Weights of a small transformer language model.
Size: width 96, 6 heads of 32 (1 for keys and values).
Architecture: LayerNorm before each block, biases, tied embeddings.
Training: a variant of Adam for these matrices, 4523 steps.
Each number is 128 + 32 x the weight over its row's rms, rounded and kept within 0 to 255. Layers, rows and columns count from 0. Numbers have three digits each. The size before them is the row's rms in percent of the matrix's.

# layer 5 attention query, 192x96, rms 0.15, rows 12-31,44-63,75-95,107-127,139-159,171-191, columns 0-95
110:140098160101155074097142167120178060186135106159131140118181114075092184164129156096143171171154096164160114164154115158044122091054137120136140106135110148079083166089099131123135109154139152100178145096094123051150162114133114192100155124119182115110134150114119097132125160120138156142
075:151113140133134143152082145166068115077140152117101088121123091152037085098112121139165134092114156095074150148122112172110164142132127138119104159154163126166176139157166174127134184103063158203108142153173127176104094143104085108089113135158099158173142086101120149137145049184130126101
077:110148120068137103138094141152167070124114078109172106144141121124073133155150147165161158139116154070108124168157067111156109134142129105107079208134051153131177143113105153153134143135087135132118170094136127105119077128139160194074138121106205149159071090140097174136154104147160148074
089:093098184139113116166148106135100142142170099147157129100097088159190086143095096154156141136125130128121140140130137155176226148149151091089102162116188169111121180159147119149085119169139153156152082172099094144103063131105124093091086140150057129130041091140076114123124171124110132128
089:094133164114195131148193105189035112145161153113110088163155090111164123144105061172126163109107124142144118105158121144142160103128126128123090161132173128152071112131138104098090093133180149067152131139091171168119107165068153083197125137125084149143140117111125134063104159100095153160
075:089149152089162117097127129158087074206138096136119097150153199105111139138125145117108194141112124142145105080123115161122101138080128099136139113117091103055115092124111119078145100149111164137199176129112172142137171146080150126168154119158076090123154169122219145089133193093121128092
158:178149061145086160153109150144138145090091143125106121156074104153163116079123125180119103106064186128071147094098131101160118162150132142141101089133115099171191110164193143147087157075127137172082127161161126210115134167120135094139067119095077162170143098127095148119115104130101158130
068:158135077154090152142134147053187139098151149166164134075109132093120101135153117050105143165160092183162105115142171101106067157156131177137185087144119106095167090101090140150124111108189125148122055139148119145128158096127165094127107087117111129085123143100153107162073156110103101188
088:180160139088118155122095154078107145131129173086162110126091137130115149088137078148082089082133112154122135122074183102126193141078147154134116059124180110133144217118139112112160114159104120123132094133144128125172183109173080123082145153120127213119065127118121076177117088153111152139
093:072101096167130078122128100200126092143159122124138145138144139123176093146090152189186144184125154107104086139129080172171174147143209100107089181188076146116127132115111149140100169151112175138131168105123144101077049131114172111102140100124115114165114088116087166099143161127100133121
066:142129114144162165123147079170098196108063104169108084120089109092123167140188131155102097106123143084143149113126143112112060115178102109120120151119133098153149117120145083101152119042182087131079092146108122173152117161140128110107087187164182138167135113205093174088135112104122158104
081:110106159086185093143129093208105096174101092133087109149188174154101144114117180188124177112110143060105135133145082183124129140113105092096136166086109117141093168143127117112159099119107160102142144107108118125123067174115120183132160122127152121170143098158108171072207111145129113071
106:144125170139197136098111102141112137204096108132114118146164159081113124113173170103141147130189101156151099136202095133025050094109153135141128151113081133092110141108075156119157100137111151102147156103114129106166161109109102150109180135131130097095214136141131156101158120160162081107
060:104148136106109126154107147161068123150094140033048105167170111157165104109049123150099161159082134147110158135120152103129163078157077129122094140143093130190122112136189089147159131121086088114127101135128099187131144145147062118127117121156063196097116146139129129156142077124148112154
074:156117133066103102138188128090160115094133116134176156106141103114155178175092123076116102160143063169163162157133177093143083135192094168110169099136151171081095108086135093141118102108189093133160050146119094102116129127134162113161092138162152125097086178111113104178081171112113131134
099:140128141081064103155128175066213063110125109134102140120127111118135149155086176090108157160085128166161175133080183144130099154099090124147196050094137107098114107114189120182137137120157132120119086166130071123120145158142129165127098109095118123109100136128142059184107129144163116146
082:135109171132107112180104096089113098104122131123165162119162075158168097137116075075177115102149101152124154153128163101103193130171076189055146129131146186151134124138154118140117090176179124149139047145109103115123082101122091154134096137138139165118103124114136085176092099114200109188
101:180105118098146153133170073114144110129117111174166143097117111154088186157104135136053101144116147112137136149072100179143165140096117147078160181153111135136119079088151136045131122141178120111116189128083138101096095142132096182128110100106152129201140130156136140131129163056128208105
072:127115158098125140152147105146156073117129074159168152114136113152175100194095147178098152168087166104123133124053074152199175127120099075142159149122135070175081123081131094080177156157106111148111152114146115137075086126138148188138135098114191100155096134137192120144147145133139116092
139:180143089162121182124103130145136172089087136144107107156060101127145123074169157180109083092084177127066159097117126123124104141142119128158119087115136103165189134167179127137085149062123136174071141165135120203121129162127112096134076148110106145179146089166073152109143090120113168107
107:113140140136095107119102164077218101065138108134148156095115108121119134145145131093146142111140088198107111117073127145124155071090166179140126087155144155141122117101094163164140150181148117158113126125101118113086211065154146115130122132168153136086099172084186092189088176119156152165
075:194122066122109159072127142137131149132068129100079117170124139099092209105118163134085075127117136119147147135142180142120146147143127127154111097123083107079143104113147190104117106100127117144177144102109121088205090154117109196113134124112137155121129122182010123147143102155112166155
096:027097187071138093086191217119144107112143105151103117128159176092153140153128132105073150099142078135181104135138173072213103140100104098133157098128114097133113132105113124139122110111120066073162132098098098073133141129181152166154161111138150078133131128110145133116111133126127127115
083:168095141169122148118132061135141145189178117070165142180177152090139098106133157099129105166066095136146151083157145203099131115175175083159132135109103089119112122132116155124100184094171126148198112104134128139146110135103109153133112105110131141111177137137046040094137125122167113150
077:182122129124106129128138170098210130100144133063163160117054114134111148145177161082070132101124126156135135134159155085176123132136124139084112072113121139178116105087112135159125204120114053112071112123129113099120127107058134115135110143088152163110064179177112126170103150135161171154
100:155121120131146103157083068128116117141142126172144124133114109152087121123116128134189162184146137153081126130093095185033133136065153192186132150111155126128118116115086148135145131167085186166105160169134180173063177095120142039124133119151114081114115140083157154167141147115115129135
120:086137127184168132181130120133041153150152148153091061182145090168138076097122097183159141101119148149090149143151119147125101148156115137119109170090126133173148130171180134133096092122084140134079132141147146185152148176088119110131107140090092124173193064131112154085162077137081097130
078:197188135179126137140101117107106139113159160169153086045102099185113104098131107145162094118147152114085110160118064127079102104126141149097089110177159177088163137156125126127142129133132172166072163138181146144145197129124143081077078131089125165123140151144199160124112092124101100136
066:173124113117154169112159091125155141149093091116122131140032180108153147150159135152117142183123103169124144105139166136131100093084103094178093144070125112133124099090107142070143140085130152087152076146131119142135144161157144165198142119057116110114085123154024073147146136172132161139
081:026089190096139060127118157107179097120157124119129128140217144111144092139144120069095166075113093155171114162144148094167140127138161124119189105161120097141094140115112175152130111145108098125144113090101110109123170104119133119140161107168158124120114163093207133095077127098189117109
087:158139091094141166104169155157125158153091159116137100113093135107174172124156135169048115105134171094145131157160110062198122153152102094080116091132099127145130136128150071093143098073139109066126138104130123092183082173118142172123095125062122161154127128192047157100150112148123143142
088:074131117070120115108205200163144127089098102157117151139137139080151186131122104104078169131150107145150145104098188085224168161083094118124162104096184106172110129071112077117136071148132097107174100117111121100118102113168137112195141137141118075125120096130121145157144121133124148139
075:119166138143124165072151158134123163033104169163124183095076106072141162113093140077112108090172164180117143127117115103118134099049110186171170063109167120128160154122109129126133110103137148134166110116120128117132184097203158094152138126119163084093106132087135196145108128131112146132
100:113077088082120099142147134134174110149117129090092161145149136066112138162133123143114193157132098119186101120106174123147147150224105076090173165164085133168134106105145129135113126131149075113146079143079076095156024130088079148150148147153083106122097116160114144153109102131161116103
067:215169121187130145133134152107113160076181166136119086092067111178142082089178141129187098131144127152075136113135124162121074117141105166106077125148145159142135111125123144167128148115142142153070088127175141151104201123121140089103091133070164160141157127138156118132101066168124082184
105:080110132152107083175119042125105115148176105126104115138207134135140067127080102164198138162120106119121084096080118188097148109159159130112120222152134146128144117133128130156136131200131151174118159128127121143090122137132128122125113128179084146108176136093179081147144098140144053151
096:137104169195139148156116122119044148144187141130101112151156119135136082115088149140116096134128138134143140106176154158145111099208074098103110159116135156143129128183158130121077121076181122115198076111145088087169100169123073176141138103099139121155193100144101121050114093114103106125
097:135183143123174158166143168083099105179147103155200097137128105154116117152114070158136104164139125137083166146117091160103155195089128175116097125114132158128113162122154129068147172162122151102069191139121182151098195110150101080055107112104134133138145096097095137137137142078090179139
079:063110150098168092160146061127091102167149118144160106165160166115163072134105111163182125180133090127112104106104074189152156190153142124127147224114113134130102120098119136102181146203142151105108160123118183138061109122137105098121160103158106126143166107091142084131153130135132079147
132:136134114133153159158141120169044176166110141156096100182157114118151149114109129182098106121110186096113136133150089121144123138163114108104106151102098127158143143171169089095098103080127155102138145111157149168166093189115112157137098129090090178161171078173031158075183109133077135151
089:047123081166108124119149190190196122163182095136103143149142163144117071125167133148204158154062082085072128083123107178107112138090132122151135105141132118137123092127107118163128146107071140168125113142152143175095178090100130093162116144125135188097104124077134129125118185154143127151
120:157113134073113159118111140110134136126056153062137153116135133075136214079166160130018091097144158204195117128125152102131145106146099044108162127097132123151135125097109139108114155124165081112140163107110117083118057154114141152108155122147132167104112168162115109129157135116125150146
122:107171108174089080172126149130173122142161073112124141173101099185088086094157098143217143136102110149081125144084119177105135101094117190175121063136130161117137087168149130169101154169089111179084118163133119163125211085098125106123120111133134159102114119097131146136075116137125116168
071:217102059090157148081161139151129133137128152120048132114189167109177158147147106171092136149114158104129090114108095139120092103135138137114139127163096126103108114097095110098177092099132176141131187152118151124156146138150024137138151145147055205138140129116090140107119084106113164129
093:124130155157124120139078038129122091158167104167193131118080158190137061126078129141182117144146162051079095158177094155124146138105141170144132128111091163068148160185119150142142193117118178148130158120133118109125127108107137183097135142101157079141174146096137129118158154126083093115
108:087122172105130075103127183081196100132134102149202147103075106129107146114150108132101134125136075161138101173105159114183171184095120155134190092109075135153118151118169137156120199156131086104085093116106102076083110088125148133124139161103188118134064139119180133155092146124107147145
069:087094177098145162125111177131162129063148152148183118133102121091082168203146086067136138110157113110149122155101203101136112225146170075141097168127183113122145085057090122148106132131123110106151134103158146095102108141137159083148133145127131139116050139150119098121099128142177126122
171:153085118161150172119143131178085141104156169135079110140152099120142109127079130144122170099079181085077163125136156082150123137162134105144096156087126102190154129125160126120079061048115169114159109144170128182161115195120129127174109132063109113180159103156077142102161078130130161127
117:177123119106157155085146133136071163107080185124086094092147131085131215112122142118060136076150149139191119113155148093127108117133150054112138081133161098120114138105139112104128047096177133115169092114121139125207072171125142097132107119144130102137130148216105124120169128116137130139
085:149133090073119122103099114117125065168133066133143183106094149147167088171105089162183120102111144094113142147140051103082156126088122187187152111169114169087148147179105157152125107102083161162112167126131093167095213096156107102131165110144112153159138103077117129136118129117118175093
081:101098105121125174100188127209154161122135197121133127102107165065145158137146219105099082181128142129084100138138155125179136135166142077071118169102132110109154139079096092112131140113159179132160170106115141087095094169084137169140131106124122128140112139121074108080168170124145186121
110:093172139158126047188140091080118114143137075156145109161098097197113079133111105166177159159128096121123133135079102166122135107092111213146161094142118159102120137159183108135152132178110118100085108151105126156110190110190120112102095141097147111113131101115163138135065104128074081166
095:111134067085116102193149137124155141160134083177132163139116160178136106167122104159152119173099137135067109114097085150131143105076079201108139103125154157114171132128096070118185111148099153102119161129130155159050208108191093149158130138106123166108103110061144114115096147143087136120
099:182135140069137149108125203092132104098047113125094138136132094058147151131187192150037097144144143193163170067124147141114101112146104135097127167167147108146128121080117161170155154151106069144096146135105112129141146109144089139121147126131108207091128103132144105131123119165158085118
104:067119129141093103138133151173193091101185097100136135117141124119156020146118140105195168125091082059130125132130122101216129149183103129121114184173104134171095109113140153155115197123143074145125090130144104117088112106124125120150117147158133161142088129076155118139064139130147137138
095:169124146106142112096121120097080159100094160128123117093144148123147194123080126124058128066171126142194126140157163041194133122189144087099145082122090136129080139125162136115129101118197101091149049122133096093172039151150129130146114140151131133151102152174130116139132108112104122149
117:153091111161121182131133076154089164113132203076067107116168151124140140119065130094105131086120169118179107129165148088130084090174148064130097146098150084132141114129130135096100089070187154125198123105152132136171059200120145153141122120152075114139168165147119121125163099122120112134
087:192094160227119133083083085121099123115139148125106134110189101115138119108092118134106156102154118106115147096200143129155129081188094110152124127121098181164084150147125132105141122112157102157139083119119086079229091095130094154156161143158186122148176160158133135132176084107141116113
102:203138130130172101154153154088097137149137149122179115144139108150074159136102087127075161156162120151136132138102098205097155157086137181091163132136142158172097173094087160054139088129160125117094141135125171103138128112171069131100121120073159055151116150146148157158096087075094162152
089:135133106174152159124151079159086161156186165132137129108103162177118119142105068131176137114129162087101090194160080110129128092096107141160097124066158138081178160145085106073112095089118197089173184124141135138091149172119133181110123093100135045155156131112145145092145138116113144111
142:135161139191125086199112080121115116124154091150109106185098072186120055104092115148195153140097155112062150134087092148095119101129122202173115125114115144136165130175198133135097107139105138137100125165113130208141189144132109128125112132087115101146167086118134157131091088119107108144
098:107096167109098111102106173123196069146123111112169153092156178118112130182167116122125150149125117085168120122118134126201118123097170090140148168149109082121085171076023159120174193135111114126116188123131097081086117112160141174059130137128164132105113153096135081139147139142139102147
103:121139123109134129047193176105135189146097130131114109121152133067081206157152154097061102128186088177157121128189185129115130109172164082107166091137149113087093154113101143110074101092172088072178075118100134088161102122140128111132123150137141130107157121166111105125146137103127125141
093:128102147120139133109163113094150095133129119126190134080162172098108123155131124106144125172149126131168105154130116187112153121066184125157147130187146097076082189103010135088190131159118154119139199106114157105132180119156126145054104124123123136094140157095117106171143182110149115114
069:124118114099132134103168096112137187137147118156155177132048154115159140162106082154081152112156117091141107095070099088184123167086139134083181118072151116092123144104139093102135148122148180110118082136123134146152058099142177130154112131113151037159082157134149169113130125148047138091
071:180111096153144100183066098155110118129095180148174095129135121133155083118152105122170159164156140179136073128099146138124141175162169107065158196161041120187114118098140156132166177121122109161107159109139111103088073141098081155090127113138146142155110112087132143184131129131086073104
100:113116138129125064090162213079172105104169118085163102119155124081123132138152155088145139134133074197141125124137143115119102109207151099126158113174133116171096136085109160162115127162185073157139100086087136063134114103157109128104155150128209094101125125139181120182103105106150117163
096:100152102144116159101136144137154087119135113131117113149127101139084161117121179125182070149088146128087144150177121153040116134087113160192106055151128127036129107151138127180067130119127166157154140128115119143133179144156184094119153091149124074111114090154054150116129175113174170145
173:170137093148128139165113114185112128116133119124077128176087095172160098109113125164143135103054187092066151108103116105138140159114082146162094138085116129171164125160207134140067106076099148156110137154162137195126143175069133072162107125106085117179128099149098163089117123148129180115
087:118162114088109138151097185092115138104111162107081121138151076121128138098132145135052114095123120165114156110124186031169107111210080122133143111096101165183160098156192104170098083118139070132114087143123116142159114117118117114190153137169123184100072134156138110107107101127106144167
079:164109187068170137142128130140149105116116146184159120104196102130098126157127096109143160108137119090139127166080081131061057137079136151086122185101101115116080148076086152077191103148089151160156189113187150110126169125153105161139141121149120120140153135135185162112121084103175155113
072:115113106076093084112152167135127144132074087123136156204079137130134195206146121152109116122114138111158126117170139059176152138098134118098174131097102128087150105102154137167077172100158076092125125164074119111081049134120192123130153145139178126132068110134127123127125184128100165126
092:116139130173157100164148040153146125109205099137179168084120160145169045101130085153197174135151118138108117139079057170113142132129163154142094153133146153132116158134063104106185113178109194131111142112123173143127178108112099132103087127091142088141132147125171142129105129122120093111
084:091147121156112127139169073139120137114170060172111153120080195137134138174074066169145135127136154110128132110099062208163117174055163151099125144114171122078133162116122116072160183143108162109104147164123145128105135154126149106142100157093099052141135134117174162088150110131084118105
104:062144133188114149108145109126132180133146120108078092156105104117097144076108095090124098084152119153120149101159162099124069114194120117147133076105171123154147081166193109139075111106163122099165009135125112135181101143123148118155134146126144103126182091178140152106137062144125118128
085:132093146090123127083149157145218098168144127118160148103137177067133115134156143102167142142100154052135063112112111142167115148109171092136160128173157059127085132117064124128168141078160169131148145099137105105064124120168122138064127131132158081115111158093110082173172180125146149156
081:190151086134127146150113175128113159114131185121083100116112068143136112040144162118112129123125103182081124124130162065134123112216061159120130055108111172164152111160189144180101079090130105155103072118125114147171124104117090125191137110134122172143108126142096143141114124145117149161
079:157144105082152160107128092163129158151073121161075169128075164143152149157120116194075086131128158069116098117115113139152118164100125150084134161075096134095165130113149101124128126052084146131107159177141106147138097156103164100137108132153036168132114173137115147077168184155113159069
105:179125131148120098145069157107106154107111176116097106143144088144120125094128125114086106084139105198125144118128193116162128121237099130072162105126082168212147113148195133144101109116137071165108072113143098113190094101104090108144130126148136193128096130133126152128119087126084133148
099:181154136118160127157104123111131117100133100133172143146096072139174083141137115157142120134071137164084112133117109154072210116112125130115067122165125197159114152176177095103073108206146183112095182125107160170158158107088110080136097109126096146152125106123106156119121148072128199107
099:110118104097144131143140085142121083136145132179147171104092165129142140179112123174169125125099162082114094133079064181109155161036149141105131120116102113082121143111122059085151128152115199144123191144141165154068132151117158078109123116153089074170118143105177183128153180112126132098
137:150128127172153142172130018180104120126156105140159141132125137167164059109101098163174145146110169089100124138091052172097168143077125155157065207129129132129123145143113131074141115148087197146119170123145168178136158153090118138103093125099109111168156131123112161129116134131140144078
080:145158043156100120182133140154060097088155127132075099129096130163133079134124132156130135167146146136116155089114149129107126125148053163130074103127172157171180115153130084144118097102148101112066111212147100151145128120101113121201132118113062201122134116117133150135089143166100091165
113:185109133112063114173137151055161121118111145110171108115125091118094157122131178102070135159186089230191110134082166165129124135135145141113166092121114123157125114109113121117170148169173070124096111116086107107167168096155104142074117111147149126085089150142115116143113133090103096200
095:178157096167114139134085120144056141082162141087067089170084096182122115094113163166114121100145137114114169144100124131102130116144086137119080138086159158168175132145200180155080124098100073126082162195144130170141116182071114098148138118080092161129130128143097160114109078141121104144
077:073102118125138137180217143141127117182142172122100057142164152079120097066158081093128161165111113172183104145078160138210109129176119075102177113148129125160118139134119087120115118138150114145140064133099134095133112141092060133139116172142087132134113143120119102086127061141149118156
096:060119159100167104150106094166095109136159103194143107134132169113167126157103173175154172113137154080098168104197109181115136168122123113145090191143114145112122158157111141128140143111062142109159156137117106141064126146108140067122079105113105072148142147108081143087204172087147116083
089:177135154055139126148092145085068107162116128188135096145147150071234163172158088145076137160149123154172163126151150096082142163063148093107098128134172127165136165116121098094130083116089104061112121106132183135097146145134121093136111163059141133155115128093139120154122161130138135110
067:115128128068096104123083158104135109083110038168155161113099108153109184215107114115162143092108154078094144136102082081109134118102163137158092063117163142080169128134133128105138170115095142096176181155113142190110179156150156116157156101127151094139116097108143150141117188102105150085
159:132109124132177152091152142191149145145134094148086144157129104129141128094156112152137134105057182060061169106140096105134116127107125125180105145109141085137133146140151153139084120071073170142157150150164141186091135169074122097184115158071101139175184088135094120101144103131157181063
075:105116145158167107063156132115193110083120166111175148104122085134036138117117115145156108087131101159080100191115129136129115089120185168163191089141139136081094089093105145182156123143131136167133152099140131094165152107177130189108145134163189143101122084159119098196126120136103162132
090:091173142059148146147090135122083136186156129171093063119125176076111110123169125137076156107139132088149157140177119108134070149092141087139121140093154102099164170150150143139135082079102145100176128108120167168132159181141132127075101116100154039142120116118100127080187085110168114095
080:114077095090101093171173187122197110108133118154149131136106143153170124122164114113128164208124084183133118127072180145161169143126095132145121081147185112182103159084088123097140128141119085128081101172128094086056187110088104092170100149113137151120138163127175132141086137141108124158
085:126141126143157173073170076188031167173137160120095124166148123125154162129089160175104113126105151090128173125157089100077117094141120103134126133104113148081162170157155107104073103096118170078171122149135168157106067167115135123159112119125078140163169115121063114078140141109138175096
076:131114053146075139158142144159165156143149093141079158120080211190187130116164071147113175173136155120143081077089159097149126133131115122095109062112122100156140100143100069076136117129192155108102096150105099133140098135099132120129094097124070156154123158122142143092119145130153102200
082:147122120161081156129179177087168132116109155092141146154107055120093168121123121060116096183126114171140114107102180139149112052116098143119182043097185116126147094107148107155110136145203132159102058138098124093159111136154120130133197148166123130105128136141145102141087109173104113167
092:178174094075117120159128154105065136125108127134080095117147103100168144179135159106081154165133098155197172102123162127142138140124037120078104137105147152228142135124170097114118095125098071089110068167143112135150119118129105105204109148089109174117120141114128127150096089154099111137
073:125112199109148110072110086112179167131113142145168167107166148091131156128133123144126128065141093122124088152133118160163109162116193104096179171106098098085046110084116174132169132137112162170171104059158143106133119097188160137081124128137228136109102128114102099156148123126112125129
074:145114073151088091085168152099169127113085090133089160113136175109134206135097175143096161118160160163182098099106139160144111151129162123135155084131014081147073092125104105140177138143127106160146140103099077121193164107171092122108092109149125113107134122168095102148163134099128091153
087:061093188151171113131114098141135105158152144136142123119201157064132119148129109142154181079137142110127113125225160166196107129158121086123123219144097154152070101141103156130141118118112119126157125042138104071137086113150142146130130113159159097138139112098103104112186091104154121115
114:127116185087166144122140096167140103141135095141158156136160122120115121141091065113137146115080155049112136166172081118097174118160168135132121188167102161101117159163119128059106144127126152092181171129107171141095117128099081146116118110105080104175144130117101146091144163056173210080
083:083129090140122106083120075160087188162118094126101118104139204152163121122101083162156158112133136092156106152168057084117125189104179116154107141109085097083105151130115161077147165139036133097146166145138134145088165154096124139093079111117121099172187146120161123128146137096180122102
138:125127140157173172110130094189086140115145117134095143184129089131132139098106146177116126094075182071090187120130079112106124116147110127172101152087130113127154145165175135132059120084106173120163165158149144189101093184086134096179120136098098107178172103140072146081148098102139173095
077:038102123112155131081105085144140107174131068125126162136197186111159122165090050159151170101085148074129121142153076108129126138085146112178162133094104081081121131104090135087129126108090213134192158144144123147117096157166127144144116136150071135119137140119148127132193142122117144118
120:108137146112103129099126150080204103137129097096178170094092178081087115155164150109116141183197077149176100111153193155095106141106167172142150103129130126085122162120073142129156139140172119088111107114101113082125153061161137131073177124116169098084111130107111087144081146073159111124
068:098169089142117151071096084096157131125154104070171203146178118109176091121048084147143120086117138112127111079103100125093108194071158143167135183106105132085126076115108167111105152142091192165173182140126171142132142143110134092118133117115088170087129172145086126138150145124123143105
074:107129155106139144141131118087166103090166106158181076132074159097135041172130087133145106116143109091150124130141114137201083200074154146098104168140221109123166099079130128116135119111152118113136104107165185098165145132173164123120156139113154049134073124154179130130129119128092132114
096:214075075132116119161116167123179141104172120133120178120158118172131109115140142128086144083105119164114099078053120102174129145167110122079209122144030122216108115095115127151143147114126094181136133124152115124134110100139117155152118114109151148119115189109147160144105103143121093182
099:161103135124082112111132190126180093083160123110109213105115108106136186157152185156078168109115141224115142116073162079150138080147129139126151069100035144198144122126124118161110117141132115134118116141123085139085118097120116095167109106106154110126076127103117128142131129112123180173
077:113127124134127090093122194066144126094087132133117124101146139093081174077153108103086173141168117163171129152120126175087126121085140132202177040112108072109108166147102160167127154140083102090146141141125128116122161090154138105114178160072142057092127157135177093147098096133130095169
124:192141116126175129177144160185082163133106140164062070163116082171112114078169083134125150124060158110098142134094103120139147114155077111119118132130141124162139163142183112131118107100089101179089134124137135196159171151084096111182087143083120182170182068145129145100131107145145128141
098:167125112126153125122141186143098133115071191147098041120138072116071187111156135111087103127112120182106140194136166122105167073175087107095109083139169172133131162140163081139137081136146079173105141113107084116172142149101111158139108138187136193134093112135098130128137137164116171144
101:160160130121108131107129210040175094095187130148124142132167077096094120134119087103073130116152098131162140125045121096108100125088136144147147152126077104154099109060097140145133137129123100148148141131159189108187190101124126142118165139113137114091115171148187144146063089147167122166
077:119106159060121113160122146139187102107122075138148136102059208158147131168191114130127160123108104124116111142136170090178119182069106157120202070128133100100115140090108108124156121112136149103120103121130103127104153100183165122146134118054212099130077112115150122160116152079159145162
100:137144103170115177144155051174093152133151149121132140156100085166194112094089186164169107136124173133097151113105119131130142161148121140099056178123157147155168057143146128120087107139112153130114121159126172161105105169065117092117041128101092154171141091142071174110162136150112139103
095:047143153132105147114133095129115151158160034159104133138074184132136130134089082155119124134132140102142154077159099166153085159089139166139169098116177071075134121111135122090133141093146162064158085166149139145115139152189149099124149128110126012142147104144129139114149121086136132092
089:043154164140087106130128091075133166133142146102115099129092133115109117108105120107145118134174080146152115146175203129124078128138152136138108085083222108100154121149176133144102144122165105071159054129132115104108114155157152091071118177111123073067157106155157119139098112176108077140
076:075146102115163129109165070152172130175178168087166140151156179085151082125138108162191164135110137107108086132123089153119132180119192079143102135090124127091130110141081129073117126131101225146203164119105160134099122110139099100117095151103083061112141106114095118104165155134111145123
095:215139099130123141135157195166121153093104206140096073126099077129100187106175170114119081139140141185091141128120175126160126093184115099071092090140110173196149147128170101156110115121143052176094104123113121122150132105081119140142112135151164168136090110127083140121137131158109150129
083:148138112129175139068173164138144143167090101143132088118112188092064135134189125126131125193154132095158117122172098193093105167092156130111108142124140062071108184083073128112191147121123123128100168085118124079172155089159153192114164120106156092109171112132141111106115146142150079117
097:183078119144115101146119195133114129100163182118122111144173063143091112126121125096085100071112114166104140131127151102145144108255129108084128129157104191202142131161170092157103147115164078189134133116129097108177110109091105138178116128176129165112112142106141143102102125139093131135
100:213134124128129118179082191089094115158110108120139112091135101158142132106129129097060135160114119141168112097087142165126170127141099166084132138163118123212126134145176177109152124158156090089059141132137140134116108149119109132084110110103111222173115142073179138143080069093125126151
068:094105110139127135112191173115147094105175119176182137130095146104099100149130103120126100113128149087151119087095046152183155189097143106119171146157116077134124145093087115103171186158147137136127164132149193109160117110142102137123197110111175027183120090089160146128116105119138099145
136:150147110171146165164128077188076169146142112135108126172132076183163100089101137154159124140096198096099149121113083133099150131121088149135063173115157136153158089146152131120080115113092151143107148131143168190131128180074121111149079119100087182182187091159088180100140099131134124104
# layer 5 attention key, 32x96, rms 0.13, rows 11-31, columns 0-95
091:072114145110102110118109168124171094087160148122140168136145136093112106140135115098154127117156063162147086119117166129142155149140155136152165092143087209095115112135091088220162127163129112121130091158108086077147163051149090086169159123172147137054106152099161100124124183169094113157
088:190123125111147116155164103126135139148092116108141152137133095125140142085132124168139142156050148149087119137105109156110177120075134143136127109140130147164143170144149126026114128149137127135128153132092141154130127154130098126117123136083097172165154125131094122129122137000129251140
107:123123164148110143136082159106220098073157140113153152146133044065050081121176076083133125120131092151131150122094171133107099153159150126159109126106129157087125122157101127211136128158127142158104125165138090135145168078095144099135139142130143085061134094178158133120091129156118072129
082:119126100140176093138187155172111142132094101135093079125112181150131138091210138139114158105094145136100093146156104145153154087121101151072090121161121132172126175094139084137096118122160109099103082159094155117102120098126081162164109186155115250168129109151116085128081115173132122155
074:144123106142171134157106092123080158121147146105173138160115145153129098062078097138125142131128153081104155102121185127097136162189093142057120159116174161128119114169174123159124118077093128091124118082195116104149125199109101118100115141003114137128147125170095144146145095138100079118
084:102146167146168145164117135167145128099138168133140135147102119141174100116134060136138140101089164124083214139101157097155162159092086123127131134102183093164102108134153114122083081123120152091125105147126120164123144140112185037176112129000134091182108114132123150125134117115118158116
077:120178144121141126129131106107097119126115122153183179101117105133120142173113134201125139121219175133145167151112082114092081123059192105107069152109088118087074109134114112102142132175100141126128174135160183189173135152125129089073100137144070113133128113118163202120143125071108118132
138:086131094126120127112140145119123134139125121160065121114115166125138124128138164127118147121155122122170121081123130118126065134078153112152138108109129020092132113115123104191178122116099124134131109149155140149131139146135167122130119131135116128064145152128136093120129119255145010140
090:121132098154143092053125147094110126141136126181107095091128161103105142171121196126109170119151139173156084157168135130109124154146190147141202058151124123124112132107137139078139159117147126103128102146100097146124107160127157145121125071198089033147127156131125138101148117063184203137
095:088134107136132160118106148130139158143140136110145171139127107165136101078139013148086111065114109079140148177106111081127143127152127143131107066116133118041164126132132160161115081117082117154128141106151131118188178120125107159115094155080118241125122098152159127132075088141125095148
072:139101072129117104161180150165090117138133115096086104128123177100203105077136173129172166136056144158090124090175105172125148125134112143117067156140175121186132177135150085129106125112119149087111110117156152138101151184133140073158116123099084186154182142107109059143103126148116086181
082:121136136149128188125109156138182123063149154157190109116110098149069155165192119130090105158157129091128202128106201087156152096112060130157082133120132118164111133089135123157059105083146146098107133147158107099119109096098178091167124136082188118143095113168112157142116127165096141076
072:080135116077089085183155137141138114116125134146113161143100192149080150162164142145112099170165117136126098145086117115173164080090062102080068136105091201137133147138065069173154096164110117114151123101112135117122138135129071200142130144108161178138085136103127126154119168194148121093
093:129136137101161151117149108147104131160100104177128148076115186129147172154127191142106094158223150150148133144153073145122149066138155115082112115158087171101122145126087130084184148143132140130150158128083130151080090088130086154119121138173104106119121099071087141137187170091166150040
071:098130167110119136146126153156179154073132045156122145133130140131209120125168096097152119102090072092128141079066168127157176111132132141154147141128078140142101144101160086164095135138146109121126091133112134137134179048162112031165122156132160137100147138160193120150110164122069096148
116:135120163110157111099121096122114135168108109163141087130155135116116156161125147131074144126098127114145141160148170078134125121165146097100201141137123116162097114127203126050072130084189093115153107120126103141148057160141127162097146119165136071194095102143102159127158126035160201097
092:140144108125094079141170090108140154137101131126123135106124167134082129134101210087162151133129105092165063131078158142111123111089144142144144103136110149072111103123161093114193138168145116141144120121105136080146153170179070206070093123199134178116079179096158067147091131109147098152
095:106106188156170103077106110136095123131115127182072110162134173144127117103130148092138186099080103108100107109174135129117159162147124112076188130141151130208147153131164197113141127093127105111157062110125101107114085150132078193110126166087173084148165107143124127097176075125190152118
120:153133109163153147139138152128108123146134125140096125162118080163123130106135099161124142139062162103092161136119104158105116160081081128140113153109163031167130102110146155112071113090056141121105151138166180160124133171095165125121128135013092115201201116160137155123139069148138143126
084:134143123159122140168099085103099135119078081099161138118099117162147124110146091172169132122139123104105121152140134124094109108083092169173012109038115117146124105122145149129104121106088146112103129111168159126149155187144126168095168119106179212128113117126167116168071094172097075161
110:129138100133109156119100173113156127096151152143088128126115118124093109130161141118090121132151131117151158085100156121136065122124110118156126132100115042143134104116132127230148109103100127150116106153160107133148138130107164130150128147091146141077114141170139108123125091255119021117